Part of a small language model's weights: 2 heads of 64.
Each number is 500 + 40 x the weight over its row's rms, rounded and kept within 0 to 999. Layers, rows and columns count from 0. Numbers have three digits each. The size before them is the row's rms in percent of the matrix's.

# k: layer 3 attention key, 128x128, rms 0.2, rows 12-63, columns 0-127
# q: layer 3 attention query, 128x128, rms 0.193, rows 13-63, columns 0-127
# v: layer 3 attention value, 128x128, rms 0.215, rows 0, columns 0-127
# o: layer 3 attention output (transposed), 128x128, rms 0.203, rows 0, columns 0-127
k12 090:478549556438519465470496555444524478508539476501467467448575498477569505438573495459462490493518521514425519469534491491506511571528482613450535506487502535461481425413426523552518429478473514534508483543481546451503568524478466518527469511583473452473526460446528562538557486513587497540458509488534484494529526599578539501455483528538545485493487441538518525536510503470511511527513
q13 091:471544510504507587581451584588526509547506520547560554489495498417547517539461566539508513437505450434512496477428477451501485466506502469473557428478485484551485507547517442494489482525480417428508505542510494476511474542516484556535501517459526485474538538470524503527545553472614488417546473475444463506499487486466487581539524470414481465533485522516464551498496434467528507526515
k13 092:557488505462452519472492495491521517484489490475541489503494678513433456502505454484534484554453435415475451415493575491511479518512481545511495455539540472479561506510553535489492484467439491516434455536510478519488524522476516465514474484546486531535496497526542504496475543510398435509549482511488470516439484545527403549417520518524473483432425452507459518459465544517498446464470
q14 097:565460532501501456579453508391510480490463479447467483484473462577513462536490549547521468504532453537527481495511499494496514506563514549528544591494471547470540505509488550516524502536506498495497494481471528437541527569559487464508604397502598524509515514483488508578483473522541513510456537422561512539464463492470560513584500574513527474454483458467481515556457466463488576481530
k14 106:480451536563535521518483485538464522511591452549548485520521490474482510485476478531519506444526544521483562530465458473464501480458412486545513442480470544529567432493462448471520476419565562535437562457567478524505568518485469459521475452448507476512478467536508471562511564436511503485494486464558537533565480439515501563487410491427460502513499515474524528549483429478545459502588
q15 086:534510476498505526561573526467529486536463531486463549476497583483489511500545464519503566475391514477495474482478414606482548502502461400474530551540517457533510486561498557490490514507552524495456408465492484455493464471474515469387470544572509485480489485469520465516486504473474466452485445545515521465476473461505493493513559529500465556485529487502517640502472554503459534443537
k15 109:458540531502522551488537499523442517487501479557516468496498453507521557608496462535491484457542466574468487493554492451490525560436549546460461510526526431499494520484533503494480545482450471437507539520497534442501546534590517567454572434471446500505455561493529434581510571466498482482502540420496491574505490482434460513514472470518445429430527555510453543492557448524477504544495
q16 095:530607500447456503481491530498463500443505460524517449481519503476560520533496462505476441490440494451420511511511513534523488527541517524515568502444542463550515533456503453474544510539515461473516549554418503587530537516494538494558491532511488448564452411535471556451487614505475503554559494510474470496513473550492514544476592482563484478554530452519489494495482549561540561418468
k16 096:471433599476514566457550470555492553473537528474456422433519508544438538514486511513529554456493482498545525415517558468547501492514520498419497521575428482526495531512462561489539457492494469509464459429572547514409515499523545540500532434535463475462538543556532445484541528536424501507478549486430503475487516426526487462495478492471483464546466578476503525505478435513528501516527
q17 097:557458606456466429478469497615480498461481554619463506470470511544430506481557511512467546495466567481434561512487523493440511461499491453518505403507565469515573458448504490520528464440520456538486451505530465553547524516474504468461461487464534513447515493492530481507464534501534509539555587536473465486484495532525472479559486543510459538412558452479510518530525464520513507503507
k17 096:484542440508514448539500590469527448420459494464447437539463513485511497446464523503463531494493484526527469464525527489512508505480453452448562474551517484480448434592457582451466496444531530518476515533473485501501490465384537510503485514512549461511487519470462482460451446540504465511412412508517448505542490504483480495478470493570626448463570530504442447502541508477459494530509
q18 092:486462546527549528456530439560512481483500516465520506519512488466449545473433474538487464434537525478508460462515556513542491443521473576536482509520457451430462427553547508559512565471459563460510599503495502470529525520526585492467515521601476501554467437499574467522520486534453532518481522579533488487497543489529475427514542519519419522469471550482472535399540530524502537511452
k18 104:490484444554459455487576511482526431511489482433496557522509496531527484522571498488495508594494490495497497450447449522501494491444499493550518564512538580495494500505515432403524507503463495534420438505477568483512446521402506573481535590461555493560542459491469588456515490535518522551500448506500534476534551532525513538481498479585507481568501478477515505511463590507453453539487
q19 105:498540463531536477444532481481584443469468494572544497481457459507525517479591552493461474560452501464497408491410461563551505586481516508495490505542447554491523494504435513461532464483525440570480416505473492469462478519524532564441517505492534499495558506511592513465498529540524541435466487477454473539497489460533479528489480489519436445500474403399491495527452513512542495465517
k19 093:522536483543449489427492508505480554461487541446504497490478513468471545478493501480520463456548520458442544523492582497482469502546499520539465488474562461497576472524454458469484504542453539518509587526474539545475459449480525516535517599561469464428447532582517526473543475474483468458568468477500517460509521570489533552538484608473463554517522520544437562508563478494468514571593
q20 100:515470498470564539534479525478500496450404575403478466584471443502489431512527515538475427498519490497492449482441482507471563514555491492508470495480437500527477483529499497505486501473497558483516437447434479623501537455492530440522465519474487494410494460523529533469534460477545431539485494454527449508481474540488450466442488518577509511450572496496529566549516508468523407517449
k20 094:517502495510482458483480525476468558455599486561517539441534423537444498559439451508569536478494563493453508428522467538476471530415464489445440415425527491460495508509567466600491491486541486498496481484531545444512447446477518561512460540429463507562484525501481536499476492551495534482427486487510555563516528466583541506508490529515532512464542560501440522465541534523478483466522
q21 097:456514481459473504534430525531494501497518621474494523452528499493471528603539488519532472518466532539500537460508437515540484437482462501515482521505514522501489456468430555504518478436447454536572486560477430449461511557491548509538547529487576495450528494449500498566548523474544487488515564474526484553542552503496468532506554497542477449497510609603445473499436498545545498454439
k21 092:506529482539460511472508556549481533470454469505490419448484496478469567484452507524500483508464457476565478523484491492517473549436499474513509454548402517519553523465461565482542463521483487528527521532457503473461458504512531489394513522534472549514433553529490479450427476522529573521479477465530496466453496450454426466577472548525438549477457372499517551552470478483404545478504
q22 101:505411490540480476520583508556444547534539549491438487506546514556591522540612535488459501535459441446465495511481525499542420545571479469488479489484542494533475516506490397519467499586502529477527505470481534507446553533473486529467584471536469519486459440510482438495531435552523503542520472466562487559517425519550508516494499485481497391486497483499508483502573541504525510486504
k22 093:501527490532476476445518406594557511513505485504545514505504490492405513516517462485547524432455493544551523524517464506456448491539443536544515461515489501502524488526492557556545537492519517523449516510545503524551497426531504551539499473486434489492490539423493527572548538473442542546411579547495449451582462571492493499504576435489484504501522506513555487566427470452476532578513
q23 106:452409449443495404466532495488449505489501507544567499453476508460493435502512551466511449472523495474560534468460510492504532500483488421490507487521460543503476524490503460548491430492483503494433459527471519478612458490418521440555506513530474501437506508491517533445429450548585487502445516494526549463462419509560531521515511534600544459582485515510481576495475490536560498492529
k23 101:499528484555526549517447557528483487529566494526483515516511497506457578602499548500499481436501530479439516549480488468510458510502513537527504514458477446541530474613530475467576492426566444570572472439450486502417550507579506452458452474465530545494486514519405515510512491505491563487521540515458469534528530511444536447551556522422468541464508559505493490543530499479472552469481
q24 102:520545469441483458494462477489453552567476499448497474490490512482564582423492557533472494493443466454482485542503468502567488511526534478544446471572443504490541490471484504524482449527522432435550453473453500472451464541443455480522511527568535458524436537565545469498505493465512470478476549492509493533451523540587518494458478470459544637544605523513555486475548531518469469514499
k24 093:493481458465504523542507534502513489491558551505516487444507462478435396526576565475508504456510480493523485531560471513450429505448483601490479489420443499596502611522524485483494562471498459495448493522525461499480456488530486524503518519568483519500462473568530477429483515479493516488510559542552541462479469519550487476515562491644523442534466515461456550475464550519490547496480
q25 095:466517477519513500549493547479478462477521506431536499497503485484548528481542567466481500547539462479509482514482477536522501374441466500494513549487493465449461533459459474483534540500548499503459466438466500447451510532451511531623502499549497607512546495468492481485550513402477511537413527532536537493490456472502493488518515437543572446465551475476453527478525572567576508513406
k25 091:568499439479540491555507512470575574552530486484450475509436450533491523455482495534508559448543472525526539512501445446438460541447518518479511540540474574505470506456525480540542528527525512524510535475474539492569477434610503481476477485413448453517484481513485431507501547503542509480523528484506571480551512508540431545491462500493521553593523510480481603571473469425444456498524
q26 104:452445589504452518510493464512458499492595533482539513476577425506467456474534548503531402503507531480480529476514460539492520479495502500494492523536525584527512486599527492486602483571484565487510466451492521506477494520430569558487478504442519438517500559476449471526530469487502429494536571454510503470595541504570408541469496479538491446512481468467461543511475499519516489524556
k26 101:477588520511449447501475546474593506569441464503467464506512514476474465491477433524527549460475505471569439495496440524507493476509506490532478458464500487524465493476466451534443460495473458546471598513428491524474450503504558527433528487483539556544509549507477568532512536517459480436559557552451530512514445482496450554577505490384580502526515457519522520471456468545489535571508
q27 099:477470411497382467478558487583477493478589503463465537573522465453465459526533500523455482496491580516420475482487488592460525487485526565513552491460535512495498479471479475465495488515489505494469521562492528487537473451544532557506550549435503421494502462513435475558465470487559456550507526559517538473548448464530545496500482498512510461508414558501530447510432549517458439465486
k27 097:512569553472531543468473496464535514504437482538522550482497445490505533488423515483524483425520484573520476459570556520515495490547548572502509530527482540457556530498442555549506456522484411584605499461442546478490468506498557502432483479533543599471470554557472498509479567508470497583504538424446446450530493485441517499473489494464488463544488488458534465489532487486549453519506
q28 101:436525528511484458511437457533507507475573500496509506481405470505560559472513524541554583486540525511456505503492485458457543463444544499468505512450516576503511482534509410523491468464551547517505576555447507530501495497509451501515520497524487528494494527493505451564572506517490618479448507515532564420529534527452432474468460499513453480467581570447418546467456464466491456462462
k28 091:537507486550538524509523536529530538475509491535503468474493514570509487448547487414482435480534425498577529462496437495453560504524502465492490413450457501493449526528494521427481502450510506507478431490407469524569519502467481538488488546530480445517478438518539596374542561511474447516522478505370525503459592483450490524496499522523521531490472503474544519536489515526499482458460
q29 104:488476468549497517536477530503498544480554506464508457506530479475480492513506477518519502481484527455447395419503489492457422468543472449496460510620501541516488463506529457504568436548480455429546511503570523517440523539498578584596465483509483502458564490507473462454499502475441485548511534483548527586474545494504533458508579519424448494469533506499543501557534558579502484514502
k29 093:504462455434497445501486552550522503527499499504467543433484499518442480472440518507439506458431444450519525523485471457516505510573475556549466460504551588444567560466493613548503491440471535548481588547519497472472478495500457518470566524409489501526544451459453530497489508573492462516510501521562475489482422557519475429470531536525479505508541541485503501442448508522525495514415
q30 107:482491500508485517484539538482538434482512557508462394488536431514511558546508509478567489458425475481549583471516489498430523423455572511515526492527472486505435545466466559451478515449537491469541490517554509526491485460533505490498505379551497512532554614515510445410465532479461544493524480541474501545442482509485491517506478539502580488559487503438513531442505553496521461553541
k30 103:563481456484507472541503446536530511504515540553486597529448575510532497480543491541432476525538455498409395473502481518514509559546522533533475546529443475506458512516484464483487460584473520501505514530473501487472543501430457588550473474465488482554433502521499534544470487567464488473443480485507445538442450514531473400482524488494537517583537426558425502520537540471479543517522
q31 095:439492489444512517540489538480524570471495523486600425478523511501577473608488534504523514500540490509473517439433606472452441502493555516568513549546533503460537488521541537494477549456462472541512565507448467474441504505522484526464474535495507518445487474453448468540550527431546503460464522570516432452471471495561557486491493511480560510436513435524515544444508489495479531487589
k31 095:555491504492513515539506535503522506477516515512427592553533511401507508474481537481515478518494534540572623536443468505474497541494474478465577443441491517482575477426491454553496494480434515464464457613454455483501490482474529575463485505517510439538502463520567471524511473525548511586542491504455421588543474506493469517505516463521526541553503502545496484511438530435499487511526
q32 088:439502534555541523495440444549505486495566455510482441474496529493512575507475474498491470427533498562533419527531583406492454495503515518474519513494482533470494451538551523502553555490480465504520541443546481471451551492511470504448479425536462464502492513535536573485502518500394511565531519505474505522508527499412555465530442473452440471424491598485482504434460436509491519558485
k32 084:590549496471525456472507397450510471517513493427449569495530510524566499514514538537440441608467521432570489475474419578475494535493495498505516504459557490524500467506466484465451449555471478439532469610518508475526536544440507560546522558507458501493492511494512602485436534475555516503510493478527509497475528520510489495491460486535563494480512435505459488553425463461486467472517
q33 091:516461580506532489480462491492524552516498472479535468574563513559487535500445539453491524419541544533549526523490586450512535440530509550568508544529435476403474482562536540449507503423485454458539551495499496468490517439565470502495513447476545433487461560428447484518541542492468519502554563495482490492531559494473475499499463522486416491454484564487468567484563488513453463555501
k33 102:495447515502543470488471515522493527546525457528503476435508501528454522505438480525533467440558496538419482457524525502470477521480535518473445452500406463510486493451508475494512541473496499420512476490479460468523493532554499394439442387480460571478551524554541373537483492530479516484533519431463511455489474530496435460541520516456463544478461540535548500450540448420507510451546
q34 095:487582503503562516494474474579533496459497545492537463519530498499451542476451536503445444465528478565545482472499576462479448496541487504510543528557486563477482466451585449472490553438535517572571483442496450523464512503550460506561484439511497408505491530450428431497519598472434500458480509481438585451555499521425477528474515483494523481458487554491476508474497496462486502545543
k34 095:512519517512495582478492549499447506543515510517504493475484444544436558508481555455545516521516532571522499562509556533502468512561572572547531445491465466485495505461560470595596503530432513514467549498522478474480574505505498466503428463490509427548518478517486494526562504488467499490455507442542465487474451494462576499582453511469431499483461458441451549488524419509450451562449
q35 088:483453532464494521513502488491424529502477411438470521531538564515494461521480483534492515491453533483500489476445513506491487528501566510457499508445523490502497466553496486571588480517445453510472560494466488491485554500458485516435417547557538523491519501476453599499480423554476491583546543537503433591519507497503498526574509496480459534451550487546532529395411521499516412524457
k35 095:497526491456432562447505529491451452513495451392494533512545376534517553519471490518555511546579530560597557474519517449545492506535483493487537557526453481447516447524460578497499442492497476507524467577497487485505510509562537467543445533485527525499492524496455516535479532465549513466510556503492507565558548539435512448541462507511497450483466469493553541412571468494457522512515
q36 085:543466429505486479534601597444510544526522493489429503515503491531519467496510555505465528521457491536468498514501401535601510498464535471549525607514535503404494507528464500535538429533481512484513496530471497471511584520503451461513520620433508505539518513445460462448490495520537537481495523526501496491530505554562498489475545543511459590540565496489524594511474496478499512464508
k36 097:471542518503468454536484532485505553519464582485542536524488569466566532442523470413485488457491496480484496514517505441498527469496477479450484517529472560510508556549585457460485498470541555452481544514486437434527449499484498501467457445508502459548506393532526435542569535495555502477555425532538433637491487527573480517521521459506467478508488468559486451484534470458551504534517
q37 101:543432513504494386469474466495484563500486468506515505501528553424509564490524470434526474468568528516481536473479555470490507457414496523466487485490490528489474460514476525549531485493445468443566474485550485440493551454470530490480479503490561511513430575467527473577477558535471540441573479543477517510537560550488577517555456502472519387422541494442457461486496525552472461493487
k37 112:446537485568472501598496554467545440471486559490426569462522481440479564463554535521548486518443504497475591596523470529521474491564527504523471521558520545474502517520510564420492460522480542489514501473513465499521460429453540518470512511520511499501628546537513544452492525521452489521417505510455533494478522549467487497415521516474542516519524554500521569549446521549464483510483
q38 089:531544449538484473490570502495509488552518517589483495505482540551530433567546504489542493446565491455494544519388523458490424567444566400532497531495562554509499474500508512490475515552539536455495529530518531475513504463475512495505509489436561468382504474525541477453552524499505419459491500536503442455537509445510496439499469458526514420490540488497572519474460487538468537456451
k38 094:513442437463520508503499543557525527522475421423480543544452501452477486509490493428488577539493519476501512531586493462447517478533548549409523477470529526438499505514465490457523463452462487542500548507507445441457503506430505549477482582491491432612555485484463551563543554514472410419455427523473471495536521440507520521494543506524533539481521525544537502484497502498504483571519
q39 088:504586465484496422455527516514507488493500549548534498495449510497472510529579426609501486476552485564504501498515559493498501492543509515526469458455536527508492440562527500506466594527446471514494531462528548410472490525432496440414463435451526544483499516552523571492449494481469498435450538531449453486425510501501438486451548489504466430522503505475560464524501567442483516441476
k39 092:472564557495480530449514500530541573536485480514430528538500512481481507454439514459492468517467505527505533540495511489539529517452461532478538478539446482556417489450416462456475533525464524487521525556466446445593533527479506493499506523523467451514497488519450402549468560490500491473492475499494526459492467485480600493504492479488486440489504457519416492402467384532498628484507
q40 089:529460469472500567564570471458491548519532587451517478490501536469530520530530539487432492521525544482448495477473439560468505535435418482485491534489449462525468475503523559485524459457502522512424527467540435561545447567444507514536502521580474546499495481591440493429512401474527525453544449488493470514505538540529522547412534559539503430508447514542469467502478474494500469512523
k40 095:512549477512504479468599522555506522473573515577565549480506561511503524461506478563485493565442506470517449442484482488504515532467497495454501464536519521455407499445510445511521467582555575509549507539514564451497553479480466506481540525455512452546566527487511483470450440481513493525462499525490503509526484538483434498549509488496458557486450461417495525626484548550509483527402
q41 089:505584518478528533454544499509468554484526557464541471510524473584598541533517531516492510519445435510577475536479538518536550511489464539535564539513496518549524488481487498477470519603501476490549490563513550500509526475528510536502490436483516540514500540509471464509533422481484444534479470551465556473485500489534443508590541546554465528592502534495563530521607513482528489381494
k41 097:497505535499488524509506522524477462431521490530534501459515487436488573499482462518555576476548479560491443539476477485561515479537537404556521480519435483557492516504523456571546518482462491469488463483489479503571535578594416480533400511528447451457484510582490523540467465554498511595512521503470467471539428466469478561516550515419437489490520514519508547503454537508526468480454
q42 106:458502489487550486464585399441473527459573527515543477539484473541482488550563500557410440523543426514551508498524486455477515484510480491473548500513458454491477523455531507474540443507501499534481481520526510507537567423528440544535528518478549584541509554477506475491552493512519433503526520540535551530509565479504489491493580378487401439546454504513488478539555487551527487503479
k42 091:496496506436445506449509503509542496583496519474523443532498451537584521484477493468478489579482499534528465550462553491458538457433483508561432479516477553544482522501474520542525437481413404460480460505480515509520469479550517482516552524503423460442502455491442501507466457532460523545449429552512537467559460496542502452477463515450537552450553488541427457600503583510496482507474
q43 083:428475556485528431508514527492587547457453453542599509464540524502510487544503560509471502516541538586452501507564461603442484500502468497468524514507437489483464501535556451506473507531540474519521515445548490496495608504563507438460538444542538535529501493542501403519541484528447526559543539532526500451490582479460532452514477511495484473466472588535495501480470519448462510526529
k43 100:459543512538598459472513492470461568504496515498564568466520419510488549483474531480516510422536531447513515515463481553530520469425574579543539530497502535463504481472464529398530497418535468532547500523585487505487496489542514467503531501488417507474405532535437475530535538470499516536524508525342505498529476535496503489544489494517486524488457518470515527526512443457521525441505
q44 103:532512546479438497442474523503498439460447516442450473557537548499474546484474447502518507504510467487511499536438433474499459495474472486508538528502472516538513453568514537498464467449616570473505491511505520471500547452587575523498540491542509556526517447491506374469500424473541513546513471520432398512469504528538518466468469480512469544582488440556543504548528510423481541497507
k44 095:553529463477474546474456467497467515515486458584529499476498441530556563593516548538541498415477480567432491441539491541488527515516451551524552518547453469577501507500551445496522546477478474457471562518571529516496448549463517531515522443434545583539476554542565518515541522467575482464515464497523533523469507517454470451552491474480485542472477536512437480460436509419536510448514
q45 094:549487502518548498532504498538479522454492520510592439471480472494557512525547485485464579587462427560496459556493471523520444488509461464520458492433592504484486568479476530582474512526457555417523533497556521495526482490579484521542496506486437496531524526587559594465537451518534472437441464539483442468495517517506458550522460576524522482503427459491547497518550509538497470500494
k45 089:456407531518541429490576472487470553518498508519475497492530493457478453462485505464572609493568523538467539484391504503431513477529472537465494443546538494477454568468490529560505463564546426444494450448505537526529558506491461513504547484584536499539452518432447505497505445479496509471519536504547496523513463494477501516495420507495470578510525528535489514475612503448500520537476
q46 095:537452496504529470427497470466495541482450484502452489403550535560535531518449435588489453502512496494458451421537597492413550467481480481475547477509457489516536515506498509463546556520446536465486447494463535491463553482505448452403479395511453506543476473546450552416523493453498493462537466538527533471501462509447461472521473467533462528511506552530443550491502537516501500434482
k46 092:442506477495417490598511469458472520491498502498500546567474480525503471468492537555540514533517455462526477567487505597569524448490435480493499492516567475481509501555399500486492510424512462530508479517573536453496510491543487552512534571481469484432518528557498515478522485519442469410442524560493443532517500488543464474487564446525534455539605531486506536532466430463449442471503
q47 098:453491494526492505467399404551546586519536524511473407495538405535476523443482544479468503479512578461454513558500497440493502509470478506488418499501416487476531511447552486453530561400451483603506534523512468531499514428540473500476496499467515506509433463519468459489539514470518541528505537566482450502514449504441507510590485474445460466512443485484503499467506518540528471480521
k47 099:469549482502532490452548511524525519517545553520480499399475475533514551492521532452495525431511507541504524529533480515531507516526503581465572454546486466500498478511450433591584540445472472524529482483463490530437533518513598542531520422524445510473508615502472452529509544445496449520483520484534552430528501476428424493509549505473457535459493571484546548508490463544540505471567
q48 105:507515452460487528432547501479532415480452506513491539529448514467467509559478580564466481478541431517507476495475542449515505489537497539509505413585480492428482503492503443499498442523504584486458547540539480401473512507525506494492514511493436557501545528493481472573468524490458527448510579486480512524552596522461411554489407474452424489507515460523485540438488488497526472547532
k48 098:461553503592507522471459511505451567498468519541469449500573459474514498500454520445553429490457482467481462465492535417486419510480527458504467570586545489563559527447546493477516545507452453501487503492522568505484562555480566484545514515530472458588505493546506532558542526442524437487498517493543479471508500520450524468509582542510531573496465453443490518556556538454545550531493
q49 104:528433484408479496517517443508487519431457523472435513485488469563561449481515505425569528541476515444519542533473542509554539487557499412511455517545496522421499474398459523428490506534509440449527524479513515433563488515497548434447540524471536564446517475534522515472422534471540493556548465517493442514505484504397490486509510470533450448527460460450451511514527524508481522504525
k49 092:460468512567530467557527544465513503504509564510521460553449476452478500610522516514463426532522535537475480550507455493533480578439441516439500546550451509453569422584496483576527526485536502528539450507523507477494566490467476540564574545583535443536466565480451549537505478525516509434483501498535494429529554483468473532466504506461526523532444552504481431505493463469505488490521
q50 100:523430467465475528580464500505516517574505524517491440496489510475553465567496494524444420560498482469513478446475490484518577491434429568410494586523495490472517511462480502456526437567550547532463510503435519493527447469500498445469440561544462488469532498463532419473524544513486446471506464545483519526493520541520465470575477549528572470580506495519552432494469560543483542499526
k50 092:500526499483449492553563476466487393508519525567506533556474439483566463416481471473513425425496499519491457521482480532563460559559527443454529483459445488481463487575516489442510542485468518548469552507433540519445502507488537508493467517486506464484507436492559483594498422567507531509467471478481513473520434498531474468468487540464502549496500478500448627520497495493492482440418
q51 097:523435530485483471453462500561493452474456519461512523498533462468580470558542499513381475487525492453541540504514467529520512444534507475503468539517608557475518531462456537475513535514548538450428528470512445469487487492482489579538509553523551509484545477486449566467503511519516528500528504515446495519420501416513477461459442518482494533478412409517423514555506467521411501434501
k51 092:545517520492487510538527494522514560502474470501440490485466499449485505468376555498518486486521508551440441511529510454486553479474441505487475531503497466516473474447470508502501516432473423470507477478509550537531467486523531458406488404463633473495437607455500473514558579443516526489460551537525542434507449517488475469448502551512445565521538534436509514484462481497522449488485
q52 103:488479496527483522496560415541530505413466501530463555489399531514509487493575486498503410502571501425468572591558497542455507536472528460436581431532491526504491454531461445442452526476552494540515491511458495491509490522559460558465463528490465458511609527516554549467478505530491498536561491507511451496495461510513554547495544562526474478485537506547527533461489479512463430462484
k52 095:479474535547522520453423470511421495518505428513525503505483484493497513496495491493485441451522552517525475492543493460537492445564547489524500500499554417493489493513480517518557543487492415514456433541501529471516446453535460488506505499531456460445509465516449447409462526445487505472462467470424504533528542495503410432560455406458514524602494492572392558469475451523500536486510
q53 093:484458459597519520534499468533513454422576417470523505524496482459504501482462499491539487514550447560517508482559459530519508558596437490447446535527570480503505458486538485477516480553516458486462479512478560507448489534463525469483471486457465467462430570495527617558473458505581523482527477511516469528571583560541533444527479487517488495465526548503452542470527505545532496421504
k53 088:478522529525520414511467471439513551537455503376461473498561497488493450498565517471420514501429640492490468557492453456435419482482508504500480498531465486449506524534495548500440511514453480549521424498487482523530477534579447490474512560513490538544495499470541561387462476519482519557517533479459525519519483465468507514512513510517454453432512493545480443477474477451524472520457
q54 101:531530517499536468464499436484530493493507537494527562450479453505464472553480482504536497566439479440452462448517471550499464511477431531408506466444496557563531414525511470421473478494487622510533519477436555462551504493479497471476447510445539572488530441570493444438504462500546523494469500538476543483576518465517537493497575528493568560551515482494472441452501491534540506534550
k54 099:469495541496455520538423579434466521532490493478482481488486489494451542543525511512510440438549478545493523516523556494551560428470476524544523530516471422454483519504567513541555505466542497520510532514517497541485501587534578527508521443529418473547561484514520529512488450503461504540491491479418500439556451503512526459611451476510425523478506467435555597494464464503530518564457
q55 099:499485545562471487510524568457551534572497477416464445508535507498557527556495532514425523484469538506507458581552544499517483448453462441552472458503484450493478494539439566484484476546474562508514507527489516473500487474479397419568540518484604451503492471539513497536490506577503447464434487465534456530471553493479501472491500498465485484487459428403501458489429482550476448486468
k55 095:435520495481508508471470500601482484430459527533497418469474540511539491520576438471600486479524493538478491516455530526465470492466530506483419508419553577481508511483509509493572490508475454529616506503457497445503539588471561485544404436505522505506478539447514562500537552488524554496540497502504524449480442503505580460514453477549513477557452547502503516531505422494503497497494
q56 102:518517443457522537567496468539399483498513548523575497471492496513468489532486541487451506499498477548523560537492464474511450457429433505563562523481545526493550517498460478500477453516523485486483508437505503522450469526449523439461516526433505493521478485481521578545551456441507568416546471444608507483527504497528487506488562615501507548486510388460556494474513467458484500430494
k56 106:412514600585517472480484506544530531573459514527444498532564471544518513473473483521541502539552615457494520484492513471439482504523537486468483433522445458516564511483473458541494548483450548493507542451514408507523530479557558519514517401470559468487426458459493440473453519521461506508483510610472496504458528436521505511503465490550471531483510494514491557474474524505448529570503
q57 104:529433513524460505474494432459452538419536525501469616512518468488535464502463510538457521458468545502539465521552536511504458519447540453510495465509539510439557488482486475481527496543537532561523512534473469559400542445491441460461522470552457497485552523503483465478546445469457455447439492448472451590474449507418530506517473524458490474517495522568505527460520411580465557505528
k57 104:465534523501496513573493473562548444505492487514482548521460464472489493536525468420482415533478517450470404460496500500400541499508421467439470454550572536522518434442444557478524493510457511570458483515563517519567457532497494537514541502486480513505579485525417550471464445433527515519617506526499444545513504485514459513541512513539486487493508508507515514574498505533511536445569
q58 108:472489517476578573456490574477563492499523563557504464511513546464466484441483531472507503513482527475540541517474462479508464521462547523520479569553497491520431506458525475592498480487489515521464591464417560564435534462509498408499496531507490557523477521592548547560517456501523486607580512437445453512533548460490542512575511487489513494486457554462456476469473505508503471517471
k58 104:576497560499503468509515491513548508460526485460480514515431442584467487515473436493513493496521537480460443488522495481522506475544527520586524523443511532529531479478512493488554477467466464538536458501486433512503484448403505532539547559488411524489552532382558449543460497478505525524521471552536586519449498451515538494520516448484560565469472440421529545430569496447459480472530
q59 100:511513579529485573491537425519468455502531493567503481401450479480522499491507511529473482459456449494464464508468486453523449540479489507525488513503511564483521488530484571509487473513469489497563440537496511440519544529516512472471467428494480519492449485461402476573495536515415384558446571489568482507519469539482585418535479466575511502469499446506416482490544522455521480542504
k59 094:457493435450503457499540496479474461509471495455584467523454440435516538518560524501526533537476534507548532517496471505508507446433517438572485515496525494469529528552496455491453377518543545558444530490519478524516500513481490597496486474538511495473495481547496643498518508496557491483496479504484440516472492511582410555437552479502542546539527538464584534512503512479523572529533
q60 105:460483506534529484475490443553568528558543521511491495497503552514481498515526462517474446464466514561552444502477537511553536498575474484508479449455492443492550487512531554498464484534483497434431526485437434552472534482551457443515560546498457401561530461491433464475497436477436568514476472501543557535423496457504546520532437553578465449417517479542498464468554511496460449493501
k60 099:513463453529490442473522456499513406458560503586564540500467421512509531470495462569431506525492511455458521497447513465501545524500509517552471547431533557518490538532532580520436536498481475545525470511522546517574481538454592494458482479546506431530486571471478503397533582510520512534475604525508551521487550426557518539490476499512472527503548541488516506514485549499501485530470
q61 103:527489499513499516522463530464496542507538499525555571558421526628506483481488536582505549516516498496532389534452502426499508520466515564572480519497572572496510589528513480491486538489518539509553484549491498497425404475498580421484489518486472449518562529485451514432482506542498501531484569505471453487451533524493447444430555498503520503460469453514507507462527486471475462508534
k61 091:463557489500529480492480483489502431456484433533482467516543383477468443487418461495506461452531443523458530504401510474473563533504531513508451449484449399506472542508526477560462422574472524525456516468506474427478479568488463472463453471549521484449484477463535494468548487463514549470545431546487501521507478537490440519507542515497521556549486557476448460442484484537554473426508
q62 097:522451497504431556517531468478425467528577443503488580423473473541579479503489476532451476560474525497470495487515472397455461420447450556566483477474442546476473493532552487460499536531472466485483482522479533546501517507465477462471481438451463463463514488492588523498521461463579518474496439456566443499543496522502452496541480532458504493433579499494522466497459568508474549515432
k62 092:456532464534568477496500439512463497533448509544549475502473486516430459481498517427549449499533500502482511539508471586512507486582496492411488453591492481417494551493498469542479509423414469599509565445469450509465487490563533460529515469478532527510535397533562549467436471502458540494497477568495502508545544531524540522447525454513457502464531473463497545501502464435502513527546
q63 099:492496469494483464458543519517474494522451454462507562465511454487533519392493493480489584597522449417518453464472503482385498511489522517555450478487573515560529525430461581503488524512544514556552523494558461555475532587520541514514541544579528488486497487500442484486443541502484433509536516517546498487496449571552528498529443480512515453526494485474516544502528464516567550447454
k63 092:503440485548525524557535495571510561399461459411455472540475530528491483485573541552524482399464510516459523558549519571568521446533552546467451523556440523478474507433515517498467480537592550575483480484523567482476485446502449514486460496527513574502466505505498523543545507519480483482468525532498500531556461496436458486552495530498477512466520519507524499518532545461531527456605
v0 093:558609509501476503506484481441467477513516497569442445485503531466607534465485559475448484533484499506522429474504476486523519493497526457515485495512465569530520485447473587477487548460533503512563509444601525521441463527512491517473482506444504561423482496392508434520531477500430455429546498462474438506525465487522511518554501469477455535544445505519531499525501555550414533509551
o0 091:480474535459579479517500472453514470423506470532548486445405495521552531498492484437487496473475573510529601468465549462455523519515511436480439433488498541530493457517425422416518520428463474545538520532549569511513502564465526478487464552513472536529477455518505454454507488486466493481522518490481402509451516485492549451520555477486445452491499521463475447539516451512575504461580